config = dict(
    num_key_value_heads=3,
    vocab_size=7247,
    hidden_act='relu',
    qk_norm=False,
    parallel_block=False,
    init_std_qkv=0.051,
    learning_rate=0.00213,
    beta1=0.9,
    warmup_steps=210,
)
Each number is 200 + 30 x the weight over its row's rms, rounded and kept within 0 to 999. Layers, rows and columns count from 0. The size before them is the row's rms in percent of the matrix's.

# up: layer 6 MLP up, 768x96, rms 0.0982, rows 19-54, columns 0-95
# down: layer 6 MLP down (transposed), 768x96, rms 0.0816, rows 19-54, columns 0-95
up19,093,251,264,204,199,194,184,180,233,161,226,202,248,163,190,209,192,207,183,195,218,189,192,210,225,170,159,182,199,210,252,197,157,132,221,172,217,214,165,165,237,231,238,259,178,226,242,236,221,189,226,171,236,202,155,240,230,233,213,190,167,199,206,196,246,192,157,200,207,197,190,241,153,257,162,270,170,169,206,159,181,182,187,186,174,209,177,211,221,211,204,169,209,254,152,236,188
down19,093,213,190,199,199,185,183,232,200,181,200,189,228,214,231,199,172,170,168,256,192,196,184,203,211,229,156,188,176,127,185,133,231,239,160,149,210,156,209,214,192,214,173,171,273,217,197,231,217,180,187,171,222,228,239,191,168,224,215,232,240,163,177,171,208,197,243,172,242,212,212,258,217,170,198,186,229,221,200,244,175,124,175,207,228,203,223,213,187,237,128,187,264,206,216,182,202
up20,102,209,177,207,209,197,221,160,198,184,168,222,257,151,207,181,137,179,218,167,139,191,231,183,176,228,245,229,155,176,156,163,212,160,177,173,228,231,218,239,246,216,226,162,239,211,203,246,210,175,179,156,245,214,219,236,229,172,221,219,198,187,216,218,168,192,208,187,182,203,200,170,232,215,219,228,218,212,149,231,220,178,189,132,159,178,200,246,193,158,204,173,260,217,140,206,231
down20,115,172,199,200,170,230,196,156,175,184,208,231,201,218,196,248,206,208,222,179,257,244,163,209,179,186,178,186,181,181,167,164,187,215,285,143,213,226,201,154,224,214,201,154,211,186,229,231,195,229,224,218,206,231,246,185,186,162,206,158,191,121,229,225,198,261,198,199,211,153,204,240,147,208,189,183,226,200,204,160,224,196,229,162,192,229,151,247,213,190,235,232,196,131,175,206,219
up21,100,181,182,191,200,205,250,192,176,165,198,137,195,206,217,222,220,212,188,173,195,172,219,204,199,251,197,216,157,200,268,202,272,198,214,189,206,210,181,212,246,279,234,215,201,161,188,163,201,147,218,202,251,142,226,237,224,132,264,190,216,216,181,188,194,214,216,202,237,231,171,216,143,210,151,236,261,222,208,180,190,198,187,176,180,154,154,222,168,188,220,180,206,192,199,218,206
down21,095,233,226,215,221,241,177,231,167,171,264,156,176,206,142,164,230,184,181,136,219,145,156,230,166,132,209,222,206,158,122,218,183,173,153,183,263,217,211,209,154,217,179,198,249,168,203,226,202,201,183,195,226,280,188,199,205,194,157,191,200,170,225,207,178,215,213,219,224,205,213,203,210,200,212,183,192,246,209,203,179,213,205,223,196,234,227,261,232,222,216,218,183,184,221,188,209
up22,093,214,233,216,205,193,234,219,169,180,235,189,153,215,196,220,173,186,190,122,206,252,184,249,202,199,211,222,174,212,228,166,224,204,221,169,251,199,188,228,184,229,250,191,252,176,228,207,265,214,154,164,186,174,171,155,300,202,196,247,200,208,234,187,178,205,200,151,187,194,255,194,193,226,195,205,174,174,164,226,196,212,202,210,163,148,171,218,215,175,216,180,233,226,147,231,175
down22,089,227,194,180,217,265,152,227,254,182,163,195,201,197,192,206,206,268,218,196,198,103,208,204,148,198,274,173,206,208,183,221,174,188,193,212,221,162,228,193,222,161,208,183,205,273,163,198,152,141,249,163,216,160,200,181,184,239,221,182,205,219,189,206,184,175,230,222,183,244,190,229,183,201,162,199,153,174,226,189,215,200,179,251,196,205,183,197,170,196,204,243,173,202,249,170,208
up23,091,174,178,189,220,188,271,194,215,211,236,193,226,202,179,186,223,215,139,181,160,202,200,156,202,221,199,234,133,227,206,249,207,189,184,170,248,169,198,247,194,240,230,194,178,193,174,205,208,249,207,175,290,208,173,198,211,166,188,194,161,214,211,184,232,223,211,241,191,224,139,162,248,239,176,175,218,166,219,229,229,245,213,187,192,208,221,190,195,133,176,185,206,213,170,274,197
down23,089,246,175,164,191,161,185,202,193,267,228,213,207,170,237,187,228,214,228,195,216,154,206,184,201,140,171,163,197,282,205,138,167,216,216,208,172,196,215,226,234,177,195,205,239,251,219,159,184,176,250,187,228,272,230,168,161,191,203,183,224,210,198,199,168,150,178,232,153,201,217,227,164,232,208,194,228,173,200,197,201,261,208,227,169,201,151,200,204,215,238,155,193,164,207,163,201
up24,104,206,208,176,166,194,204,174,246,233,183,205,252,178,179,245,201,191,168,182,191,206,267,216,189,216,240,196,200,217,242,181,166,196,237,149,246,171,260,240,219,234,240,208,224,223,209,204,194,141,201,147,239,246,183,162,195,138,205,208,168,167,237,210,195,225,155,156,220,224,192,209,180,196,279,195,189,189,156,192,210,210,223,148,183,201,191,204,196,229,192,199,177,169,132,230,226
down24,099,190,185,204,242,229,157,263,178,248,243,265,161,259,182,220,186,212,204,228,157,230,218,184,170,201,216,178,208,184,203,214,251,203,204,234,202,183,198,214,174,222,218,183,183,205,143,214,159,266,216,225,213,204,217,155,172,232,158,239,198,179,153,196,185,250,196,166,187,142,198,263,180,191,167,154,179,160,243,201,149,159,231,194,240,209,185,220,214,161,189,227,198,199,204,186,188
up25,101,173,247,214,179,184,218,214,208,181,227,195,231,186,218,232,144,197,212,182,156,235,233,167,193,182,206,299,193,231,200,179,160,224,206,215,178,224,242,201,188,204,175,226,259,130,204,242,151,146,219,187,179,217,187,180,216,180,203,123,188,233,185,208,237,172,201,193,211,190,169,210,225,176,249,221,226,165,191,245,228,192,216,192,209,155,191,241,183,211,202,236,224,151,167,256,197
down25,096,183,232,192,199,180,121,281,171,250,183,205,214,186,205,225,208,218,187,252,221,185,291,174,227,181,213,222,200,178,221,226,147,162,218,228,200,190,221,189,202,231,212,195,192,176,175,175,189,193,160,183,235,150,208,203,168,210,158,202,215,214,183,195,239,251,241,181,178,186,131,183,203,199,175,165,194,186,142,164,180,224,207,259,230,245,253,217,180,206,172,219,207,165,208,211,208
up26,085,218,193,245,187,227,237,164,201,151,216,132,205,166,198,224,197,156,220,194,196,194,191,248,186,178,279,193,209,181,191,251,218,201,226,181,224,271,214,175,235,188,220,141,134,198,207,174,180,204,184,176,243,231,171,251,220,195,194,172,189,275,218,160,190,173,223,227,185,183,214,184,192,251,150,192,168,207,193,167,230,187,198,193,201,159,173,192,212,202,174,227,207,157,229,261,199
down26,068,177,199,158,194,178,161,242,159,213,216,228,187,223,203,203,228,198,189,216,244,244,233,169,180,261,132,197,182,270,251,163,184,224,219,239,211,235,211,191,126,222,208,235,224,180,199,199,209,187,182,203,190,156,216,139,215,218,193,204,163,156,200,183,208,205,215,191,210,219,129,246,213,190,235,218,236,181,164,195,161,217,220,185,149,255,167,237,206,162,233,187,203,208,155,200,200
up27,093,254,183,154,130,157,203,191,241,204,272,187,175,168,262,219,209,179,178,167,211,171,208,202,164,170,214,206,186,144,167,181,229,192,222,188,230,254,145,239,224,224,198,195,156,179,217,235,219,174,178,217,205,213,202,217,241,187,198,206,102,230,240,187,172,196,233,206,205,195,211,156,259,212,215,203,176,169,211,149,183,181,208,211,182,196,252,178,204,209,211,171,170,217,214,188,180
down27,088,142,273,197,210,259,190,166,194,223,169,197,181,183,171,209,239,232,238,193,171,206,226,162,220,227,156,207,188,234,187,231,185,226,167,179,149,222,237,221,247,166,172,208,217,234,184,195,235,281,191,203,206,174,192,199,219,170,217,175,234,162,187,170,216,248,229,179,207,221,239,197,193,128,238,212,218,217,215,243,201,189,216,214,190,231,156,169,179,153,143,206,188,235,157,182,180
up28,096,169,225,268,209,199,226,185,216,154,208,127,172,205,217,205,149,160,180,173,236,191,185,192,195,226,179,200,191,186,268,218,183,216,150,191,238,170,207,220,255,256,213,268,256,213,237,221,213,192,240,174,242,217,144,180,228,207,210,205,190,184,233,164,216,201,218,140,177,168,204,200,213,249,176,216,209,160,181,142,221,197,202,194,165,187,163,163,226,216,175,214,194,178,170,188,226
down28,101,208,221,169,194,230,205,237,153,198,184,241,161,207,195,176,182,179,160,119,226,181,116,227,231,216,225,219,200,189,189,192,184,222,168,258,203,201,198,182,201,180,202,249,233,156,238,172,190,236,169,212,172,198,142,227,187,174,200,221,258,162,186,257,176,221,239,215,195,161,158,187,226,230,226,179,143,259,188,158,169,217,219,205,224,195,193,207,232,177,214,226,243,184,225,201,221
up29,086,193,204,193,206,221,223,174,274,151,232,208,243,193,213,244,189,188,218,113,193,194,220,199,149,167,175,218,209,168,220,236,182,218,259,208,199,208,166,202,249,180,184,158,136,201,198,231,217,199,209,190,228,218,183,221,217,147,215,203,152,215,207,172,188,176,214,243,204,270,244,230,240,216,184,263,228,229,205,178,207,189,206,206,182,226,206,222,156,167,167,143,193,192,228,188,249
down29,081,216,213,150,158,188,223,188,154,135,199,244,215,194,181,207,165,234,176,180,246,205,165,182,220,202,159,166,199,229,136,208,174,207,223,245,217,188,223,212,164,177,209,202,244,224,167,237,192,185,206,200,211,200,245,212,198,187,223,220,216,209,210,270,182,231,199,218,200,187,197,190,181,242,196,176,213,242,207,227,148,185,221,254,194,154,102,166,221,173,284,223,179,192,181,193,182
up30,093,178,208,234,227,198,180,195,176,163,190,191,200,132,179,226,228,164,227,185,196,203,183,248,187,150,179,208,189,223,175,202,198,224,175,233,207,192,218,179,157,183,176,200,189,208,241,205,174,180,173,138,227,211,152,243,213,171,242,225,156,197,253,161,208,196,151,225,235,203,180,237,217,225,228,193,234,224,196,201,261,251,183,211,183,121,141,223,211,228,161,141,209,162,167,239,215
down30,105,178,212,135,180,185,158,181,199,275,236,256,208,237,177,184,223,184,220,251,210,193,161,253,245,124,159,211,189,170,224,253,239,197,150,199,204,200,173,163,133,198,191,212,194,185,159,168,233,184,188,216,173,171,250,213,238,193,201,224,195,229,182,195,226,204,221,233,157,156,208,235,185,181,214,209,222,194,210,182,195,206,183,152,225,221,180,238,233,178,209,174,222,192,226,149,205
up31,099,202,227,197,196,197,201,219,216,223,230,182,182,167,215,181,213,213,196,192,193,217,221,218,216,196,179,206,190,235,228,262,229,212,137,141,170,240,156,197,210,211,200,190,240,202,208,162,236,168,218,184,156,161,151,182,217,206,207,212,206,256,191,261,249,217,220,230,173,232,174,174,207,207,186,217,237,236,212,133,252,226,125,171,202,205,185,209,145,149,184,179,200,235,159,255,148
down31,096,188,182,215,122,152,206,185,162,189,197,181,190,239,172,145,237,188,223,191,193,195,254,193,228,216,197,197,250,148,177,160,239,214,216,178,183,215,204,238,223,220,162,210,205,241,232,239,242,172,174,165,249,190,158,238,189,186,213,197,218,221,220,194,150,174,160,165,131,186,255,222,156,243,204,216,212,198,173,222,218,155,231,234,205,136,226,207,220,210,240,202,199,214,225,194,171
up32,083,174,240,169,220,176,184,195,258,167,175,205,160,160,243,198,212,228,187,178,198,173,256,213,213,182,196,219,161,212,161,175,201,204,199,222,223,217,102,201,220,200,268,220,231,212,236,251,222,198,243,221,234,204,173,210,219,154,206,197,187,168,180,159,205,192,227,216,230,195,189,136,264,225,193,249,220,198,198,235,181,197,174,193,193,204,195,252,212,184,204,191,241,170,139,178,141
down32,079,220,179,225,193,188,208,182,125,162,211,208,196,260,234,220,178,134,224,225,208,193,178,202,131,229,207,181,251,233,168,253,175,215,206,226,185,201,279,226,168,180,185,236,155,212,215,223,156,174,199,228,161,214,226,197,207,239,156,200,190,253,226,207,185,210,198,212,172,233,184,238,149,155,204,163,154,214,178,168,199,214,221,213,169,193,156,200,196,255,197,193,151,178,217,205,215
up33,115,208,207,174,164,166,212,176,226,206,243,172,276,188,151,241,185,165,200,214,180,177,197,182,203,239,209,251,156,274,249,205,181,162,235,222,268,216,252,193,237,212,189,195,155,190,199,179,213,217,145,182,172,187,188,256,237,193,211,175,210,245,171,179,213,199,172,236,185,175,212,202,160,247,209,232,227,200,185,188,187,149,198,233,222,165,144,207,143,222,178,192,177,214,201,208,190
down33,125,232,201,227,231,204,243,201,236,235,167,203,282,206,202,186,208,218,183,218,201,197,143,197,194,243,174,219,133,209,177,173,169,220,213,201,208,194,219,134,208,170,176,181,192,213,227,208,195,139,248,242,276,200,188,226,202,226,220,159,209,253,215,133,232,209,174,199,198,177,183,206,174,152,181,213,172,154,214,172,213,162,231,223,133,165,204,185,196,232,202,190,177,229,196,244,227
up34,093,195,228,197,216,208,228,200,232,154,199,202,209,213,132,179,169,182,156,200,175,181,202,186,165,240,196,219,199,224,203,233,212,186,129,186,177,220,221,176,183,230,230,234,261,185,212,160,207,225,227,205,142,215,141,167,179,219,191,162,190,271,175,231,190,200,184,226,204,193,152,183,196,222,219,224,252,281,147,163,230,223,198,185,199,215,201,177,161,236,183,221,197,203,186,223,119
down34,097,185,155,220,240,193,161,226,238,219,176,236,186,198,203,197,233,193,267,179,249,172,202,247,151,242,211,213,196,193,220,192,253,208,253,226,207,208,140,193,142,179,176,216,170,230,162,146,218,199,213,285,205,176,215,191,198,231,175,207,211,213,214,181,169,197,208,179,184,277,277,190,209,201,179,184,193,176,192,172,218,193,187,195,208,190,229,161,202,115,204,199,218,165,192,203,198
up35,109,147,226,136,211,180,217,208,241,204,269,189,262,210,225,221,206,179,208,182,185,174,254,213,170,222,190,239,183,250,194,156,195,208,253,232,195,249,141,208,171,188,172,203,188,192,226,204,220,211,174,192,121,218,184,155,221,169,202,202,134,204,215,231,238,263,167,196,188,183,201,198,247,239,173,196,205,189,152,193,190,209,156,229,164,204,196,189,205,219,171,217,208,156,198,154,212
down35,122,248,262,178,174,234,243,185,192,189,229,202,152,171,194,203,175,222,196,220,203,163,201,188,164,173,214,189,156,241,235,215,182,171,236,185,240,181,172,151,135,196,165,178,240,198,264,201,183,228,209,205,185,201,228,185,237,209,200,161,238,188,195,197,203,199,132,221,144,186,197,215,204,222,224,203,170,210,202,275,216,219,166,236,166,186,210,237,223,202,232,187,165,129,200,258,169
up36,057,202,211,199,158,217,197,183,234,187,201,184,229,180,178,195,196,176,227,172,138,207,228,206,202,195,187,272,167,231,233,237,205,174,166,212,241,196,188,221,227,208,237,184,198,216,248,192,269,143,206,230,227,182,137,223,275,169,224,209,218,182,206,192,184,170,190,159,176,244,214,196,235,221,213,205,218,254,152,199,239,207,205,186,188,165,202,233,198,194,141,197,235,256,117,200,193
down36,037,218,143,181,214,195,208,244,220,159,193,212,231,222,229,204,218,159,189,282,241,194,137,229,178,216,186,225,223,210,181,198,183,229,123,240,199,225,215,209,200,213,224,166,174,238,196,202,233,226,199,280,155,181,248,176,179,203,222,189,141,182,207,200,211,179,233,211,195,247,187,172,171,177,209,183,220,207,164,197,198,228,224,207,160,225,196,185,226,219,175,151,120,201,169,187,246
up37,105,176,186,241,182,171,192,166,163,192,275,160,180,191,202,194,193,186,223,167,122,209,198,153,202,172,200,258,197,272,208,223,203,166,225,228,240,182,248,192,202,288,213,232,186,195,203,185,176,178,219,227,242,164,170,197,209,177,183,180,237,229,212,199,176,153,167,184,185,231,189,148,201,209,215,176,265,186,196,212,238,228,191,240,188,197,143,180,206,189,196,227,205,213,188,254,229
down37,113,271,223,171,212,236,222,198,179,205,217,204,252,193,239,212,209,198,201,193,171,213,155,168,214,211,151,182,222,179,171,178,199,169,229,219,205,201,262,340,191,179,204,215,154,206,199,229,174,207,231,213,182,190,192,146,205,154,254,178,228,211,168,227,173,161,179,198,228,163,233,212,202,198,190,177,187,141,227,173,228,174,181,220,166,200,198,175,223,208,224,182,170,197,205,245,210
up38,099,155,197,200,249,139,232,184,240,155,233,208,190,137,214,217,236,168,205,184,156,205,202,231,195,222,219,224,163,177,175,223,162,205,260,253,236,211,215,241,186,172,235,160,148,198,242,245,235,187,163,163,197,192,204,217,190,189,211,242,165,171,209,168,182,137,239,221,230,183,170,156,200,233,181,211,209,218,201,215,201,212,161,187,175,207,195,251,225,215,182,131,216,193,181,240,226
down38,105,227,183,156,260,202,202,155,186,223,225,192,182,274,228,146,184,208,193,164,212,201,223,223,225,202,229,190,200,234,216,145,189,204,177,214,168,123,194,194,255,145,164,186,190,221,211,208,199,233,217,173,177,225,228,229,178,161,160,222,221,230,231,237,170,192,182,207,154,190,209,182,216,198,228,189,199,251,128,182,203,139,189,223,183,208,224,226,221,279,210,213,201,240,193,170,176
up39,106,199,175,172,202,202,195,142,177,190,175,179,210,156,146,184,267,179,250,183,212,247,226,182,200,254,268,211,192,228,202,221,213,197,234,169,260,215,176,156,172,202,186,239,182,152,198,228,235,182,206,207,215,254,164,172,208,218,239,235,216,238,188,231,207,200,144,233,232,206,209,186,187,212,195,215,204,169,173,226,234,195,207,240,219,140,175,210,169,186,157,165,137,197,176,250,203
down39,117,207,158,230,187,172,179,153,236,215,211,174,230,167,220,208,208,162,211,207,200,176,150,194,195,206,227,159,178,182,229,204,255,166,210,233,147,251,221,218,165,180,214,159,252,226,241,195,195,215,240,160,183,193,230,193,195,196,235,150,187,151,205,201,191,240,210,217,206,227,198,223,158,164,226,196,244,209,255,245,265,148,214,190,146,191,231,152,225,211,190,200,178,155,210,151,242
up40,088,183,172,148,219,174,191,196,217,215,196,229,191,142,170,256,258,210,161,180,152,191,218,198,163,175,163,173,186,205,244,181,180,157,241,231,215,166,137,228,158,212,253,184,166,182,224,231,208,188,227,205,212,195,199,243,188,205,234,231,181,160,254,192,245,182,178,195,252,204,235,216,161,160,181,196,249,188,190,194,178,203,147,223,159,237,207,250,171,224,197,143,216,192,201,231,217
down40,082,203,187,264,184,182,220,224,179,165,220,163,198,218,200,171,204,125,180,257,197,190,208,232,193,185,241,224,259,188,215,240,296,199,199,201,209,259,226,158,235,182,181,195,233,167,166,185,176,202,186,192,201,243,170,189,224,195,200,197,221,231,221,193,187,218,259,185,190,201,159,171,197,227,206,175,207,202,193,166,229,139,237,166,210,189,148,134,240,193,156,193,189,241,217,197,169
up41,100,173,203,168,189,148,194,202,215,203,279,180,180,175,200,180,221,162,237,225,185,276,215,181,179,227,152,179,193,226,245,199,211,188,234,240,194,181,174,211,224,204,216,177,207,238,212,165,222,192,188,199,204,189,181,237,192,183,266,225,210,271,188,235,199,178,214,225,201,180,172,173,155,229,148,249,202,178,190,191,232,202,155,245,118,163,188,173,193,184,214,167,243,239,187,244,174
down41,106,207,217,203,203,223,183,191,200,210,185,218,252,221,209,242,180,237,184,214,145,154,173,192,210,167,247,259,189,177,184,128,246,175,227,184,213,209,262,215,217,262,206,191,245,183,216,172,178,200,176,239,182,216,236,187,226,205,218,147,164,148,239,203,150,228,157,193,228,132,168,221,200,160,219,174,228,234,210,171,189,181,224,217,240,172,165,185,220,239,203,191,158,156,198,190,213
up42,113,189,173,152,237,168,263,215,150,197,226,170,219,190,204,215,221,206,159,177,153,195,183,205,165,186,199,209,165,251,201,220,216,200,212,167,227,237,122,170,230,206,226,224,208,194,252,195,208,187,273,222,229,173,165,220,235,194,263,160,147,214,246,224,204,186,182,205,212,185,196,147,210,193,207,178,179,227,174,198,170,211,182,230,187,160,218,185,220,264,192,226,197,182,180,201,119
down42,124,261,230,232,209,165,149,244,260,219,208,192,206,246,228,216,202,222,190,231,204,223,193,288,162,187,152,248,257,159,176,213,203,215,199,210,193,243,164,168,183,216,201,178,188,195,214,210,185,183,170,187,205,172,187,235,177,188,196,171,208,244,162,189,200,207,208,200,121,210,203,184,175,174,217,154,199,173,184,203,234,172,208,167,162,246,267,161,163,184,192,229,215,155,175,233,183
up43,089,196,198,200,216,225,237,209,234,176,165,185,193,172,195,207,248,194,172,239,198,140,230,208,190,239,206,242,176,210,163,191,205,195,157,164,178,223,132,188,178,241,244,218,257,227,211,227,210,202,224,236,228,179,151,185,213,185,271,145,190,275,194,196,195,221,176,192,151,210,200,139,208,228,204,235,231,215,205,122,207,209,231,187,178,187,200,174,200,159,177,161,193,239,219,216,158
down43,081,175,223,218,201,233,150,184,188,233,214,188,194,258,230,210,223,260,250,201,182,179,217,195,191,162,180,207,224,206,205,185,218,176,181,180,188,214,206,216,165,215,202,197,168,191,128,171,148,199,202,213,187,174,262,178,204,225,193,269,206,174,189,239,198,192,173,202,150,196,259,249,170,144,199,146,258,173,181,185,140,176,222,209,233,233,237,167,180,195,162,199,243,195,252,234,204
up44,095,167,208,230,232,142,226,217,250,169,217,138,255,209,184,245,223,189,240,192,161,140,197,252,206,194,196,206,177,209,225,198,211,161,184,207,255,229,208,234,243,218,187,173,140,183,197,222,232,191,170,203,209,141,185,208,211,203,179,151,238,229,182,187,246,212,206,198,192,245,170,177,178,221,154,182,195,232,196,174,212,272,213,232,215,188,219,226,206,175,147,261,221,188,168,210,228
down44,092,213,216,204,176,194,236,209,225,180,187,219,249,193,227,225,175,239,235,233,198,176,196,169,180,252,183,243,156,225,220,191,223,171,199,180,186,196,244,234,204,169,172,195,199,178,222,178,181,260,151,222,212,177,215,158,196,267,175,156,205,162,207,236,229,90,192,204,259,216,190,157,157,208,208,166,212,180,174,185,233,194,210,219,151,239,173,197,241,169,218,196,186,235,178,238,170
up45,098,197,245,252,249,215,201,166,196,188,177,157,222,192,153,210,178,153,239,189,196,202,269,226,167,185,222,256,172,240,203,237,168,204,198,169,198,215,204,192,269,223,194,196,206,128,230,170,196,168,233,153,155,230,208,170,205,180,195,157,225,256,212,158,188,156,235,196,248,198,189,200,248,236,194,185,188,213,191,200,185,226,174,206,217,148,197,216,153,237,165,226,224,168,187,215,170
down45,093,205,160,219,212,185,170,219,219,195,165,195,204,189,190,242,189,229,217,200,232,249,162,198,240,153,199,178,246,219,182,206,168,201,191,208,204,199,247,172,141,186,204,182,193,193,157,173,164,213,209,155,187,222,226,164,245,196,241,196,177,201,221,210,193,182,271,200,185,140,142,221,247,237,208,185,184,200,262,239,108,225,171,207,292,174,178,181,205,202,192,210,202,228,204,191,222
up46,102,223,273,263,199,191,224,204,200,146,274,204,179,208,241,223,183,181,179,160,170,163,248,216,217,175,226,199,214,226,270,204,170,188,168,187,173,201,170,219,175,231,246,196,237,182,197,215,196,173,180,224,134,169,148,211,260,187,189,243,227,218,203,232,233,211,221,175,183,238,179,199,178,243,225,249,220,202,187,214,217,200,250,182,214,196,183,205,219,190,161,174,172,235,175,190,147
down46,101,243,200,152,204,229,211,178,196,212,187,160,190,177,148,209,260,173,218,184,225,208,279,206,170,202,222,210,231,187,150,179,212,251,177,236,178,190,195,197,235,173,206,217,171,226,127,241,216,116,237,211,223,162,225,197,176,184,243,198,216,195,200,189,160,214,274,200,167,226,169,233,255,186,167,199,220,195,191,214,155,187,205,231,244,209,163,204,146,197,190,187,189,231,218,183,212
up47,096,220,211,230,248,196,241,198,183,182,209,196,169,138,209,211,216,137,238,186,204,221,166,237,205,162,261,198,188,196,258,202,190,182,152,228,247,195,179,223,187,241,237,217,189,153,229,244,226,207,144,157,197,176,198,232,248,199,193,197,221,220,225,195,170,242,206,207,167,228,179,168,158,242,193,206,201,207,191,179,252,176,185,216,144,135,164,195,229,213,171,176,180,236,153,247,209
down47,097,175,231,215,221,252,185,189,143,205,173,169,148,218,244,215,153,217,162,182,174,239,177,183,188,247,197,187,238,194,159,189,173,221,223,221,159,140,216,169,237,170,232,155,222,184,224,215,210,185,222,225,252,178,161,191,252,192,187,249,207,160,183,198,179,203,187,193,205,227,231,184,208,162,237,242,146,228,190,171,251,175,202,227,249,239,230,180,211,207,227,223,162,139,173,188,209
up48,098,221,202,199,206,137,210,210,186,154,227,169,210,179,191,224,166,180,148,197,170,136,260,149,145,174,195,232,203,252,224,173,216,201,234,169,260,202,186,217,145,191,237,174,124,189,207,213,183,186,206,200,226,210,212,241,198,189,197,191,223,194,221,191,260,152,223,199,194,262,195,210,181,193,170,209,215,187,108,212,170,187,199,206,217,180,199,216,183,184,198,202,261,203,163,209,160
down48,101,199,248,181,222,197,181,210,214,189,225,152,204,227,175,204,200,216,226,180,180,197,134,219,204,168,204,204,233,185,208,226,199,189,163,203,144,232,271,240,204,192,246,202,210,215,272,183,223,170,187,210,196,141,184,201,171,203,250,196,206,140,173,197,195,152,159,223,177,180,192,273,214,218,221,184,200,188,251,229,219,172,186,218,164,227,119,164,174,200,223,212,272,197,212,164,200
up49,095,204,244,217,197,231,194,188,193,196,177,203,187,187,163,215,215,159,164,196,89,189,226,192,179,175,194,234,190,248,189,300,179,199,226,192,193,200,200,188,226,214,235,207,150,240,209,178,183,247,201,210,215,267,195,217,228,206,180,201,138,174,195,173,216,187,183,227,170,174,180,203,181,206,227,249,195,199,162,252,196,202,187,246,225,199,253,240,200,212,168,128,185,232,175,197,215
down49,091,242,195,235,180,156,207,200,204,238,214,213,210,204,284,155,220,207,251,157,193,193,226,215,191,218,174,174,162,190,219,179,227,258,200,251,225,200,188,156,167,167,141,203,177,215,230,228,199,220,186,163,230,175,192,139,215,198,180,226,219,178,242,105,246,200,145,202,192,231,205,206,175,175,194,231,180,221,195,207,210,179,218,199,190,226,240,181,248,140,209,177,169,201,242,197,200
up50,090,182,149,238,233,211,183,179,200,200,168,209,261,207,154,171,190,167,225,184,123,228,199,197,172,261,202,201,178,193,196,226,202,190,197,189,262,254,193,178,183,192,265,223,220,186,200,233,236,196,164,263,241,211,177,205,225,215,251,185,196,197,241,166,142,148,163,212,222,200,194,199,235,196,221,257,214,231,190,173,217,200,215,148,173,197,196,199,206,204,191,136,220,184,190,198,261
down50,103,220,170,181,158,228,225,183,233,241,154,165,235,221,202,217,177,191,137,230,211,215,226,167,225,195,160,227,144,197,220,202,211,216,203,146,179,172,270,262,220,234,216,237,185,204,179,244,211,210,228,178,199,153,226,213,249,206,185,180,190,161,219,165,178,186,186,227,205,220,149,210,212,195,198,241,205,274,174,227,154,139,228,204,189,217,164,178,220,187,170,166,238,192,251,216,198
up51,079,207,169,223,167,180,224,161,189,175,167,168,190,186,149,214,191,195,203,191,161,220,220,187,150,240,241,237,237,223,137,214,140,180,234,146,207,170,190,189,167,210,200,214,187,158,212,218,208,178,172,168,162,272,211,209,207,154,166,182,210,239,223,162,253,204,210,194,189,166,230,214,157,174,125,236,168,202,201,184,240,204,214,178,210,189,235,204,151,245,213,165,160,174,230,229,219
down51,063,205,199,147,184,189,193,194,198,216,206,222,259,245,256,181,208,141,180,162,217,206,198,206,227,197,154,220,184,202,206,162,219,233,210,151,198,197,208,157,247,147,222,215,193,193,290,190,215,221,188,224,193,141,196,133,258,236,190,201,178,187,223,234,171,176,179,170,218,203,169,195,245,224,210,206,229,164,178,180,214,239,184,167,123,216,204,223,222,181,194,214,234,180,146,207,166
up52,097,254,184,181,249,176,196,160,280,183,208,195,241,223,151,211,202,206,183,211,215,124,219,156,189,208,209,240,167,194,229,272,216,194,210,179,198,241,159,180,207,227,193,204,191,191,201,155,230,259,142,196,169,212,157,262,208,188,218,131,203,204,194,157,210,216,191,217,215,216,211,142,228,226,199,196,247,178,212,235,213,224,202,229,173,200,189,201,216,162,154,184,216,248,194,186,199
down52,093,183,184,189,210,169,251,250,149,251,159,179,157,278,218,203,193,185,129,214,161,222,252,205,194,216,192,208,211,176,223,191,217,226,228,202,267,204,211,198,185,239,210,181,243,221,137,223,170,155,205,157,235,189,196,199,178,199,229,199,186,214,191,216,140,176,193,230,245,236,139,226,238,157,170,217,204,182,131,195,204,199,183,211,203,176,179,200,192,179,241,215,187,229,182,173,195
up53,106,168,233,202,160,166,214,217,244,175,213,219,211,175,190,185,180,183,201,205,158,197,212,207,179,238,212,224,157,213,203,223,206,167,208,194,213,230,251,193,217,205,264,202,236,158,191,269,201,187,156,227,227,158,195,200,224,198,214,182,272,204,194,163,199,135,219,199,256,170,203,227,207,178,216,239,204,168,164,217,209,203,155,91,152,182,208,177,237,252,204,196,212,150,210,211,182
down53,113,158,179,238,148,204,244,246,223,259,177,209,182,157,198,141,209,206,223,219,232,188,204,198,223,195,170,194,164,200,212,214,169,207,210,227,232,246,243,199,146,223,172,199,190,216,212,206,134,156,206,184,222,211,209,199,231,222,180,193,214,241,217,216,200,161,227,196,169,255,215,161,212,220,151,210,195,248,191,252,252,165,200,137,211,219,241,168,166,184,200,214,170,192,156,236,135
up54,100,209,224,234,202,226,187,190,185,156,212,200,203,230,188,215,200,199,283,175,210,193,230,185,194,214,249,218,185,229,250,209,176,110,191,145,179,222,137,232,230,231,164,196,226,193,208,225,244,155,228,201,190,200,186,196,229,175,215,165,226,187,204,160,160,177,192,182,201,172,177,169,168,251,179,239,217,180,188,184,211,231,239,177,203,132,222,196,229,226,128,233,234,256,189,204,213
down54,093,217,176,177,240,168,208,157,168,180,151,214,188,188,160,190,234,221,177,214,189,236,260,235,212,211,221,224,177,174,157,190,196,182,217,189,184,227,238,195,162,169,218,214,169,208,186,248,196,180,227,193,224,183,288,268,165,167,187,177,191,267,203,227,184,173,239,187,234,261,202,200,152,199,205,186,199,185,242,169,150,192,175,190,213,185,131,195,192,167,253,204,164,198,210,217,245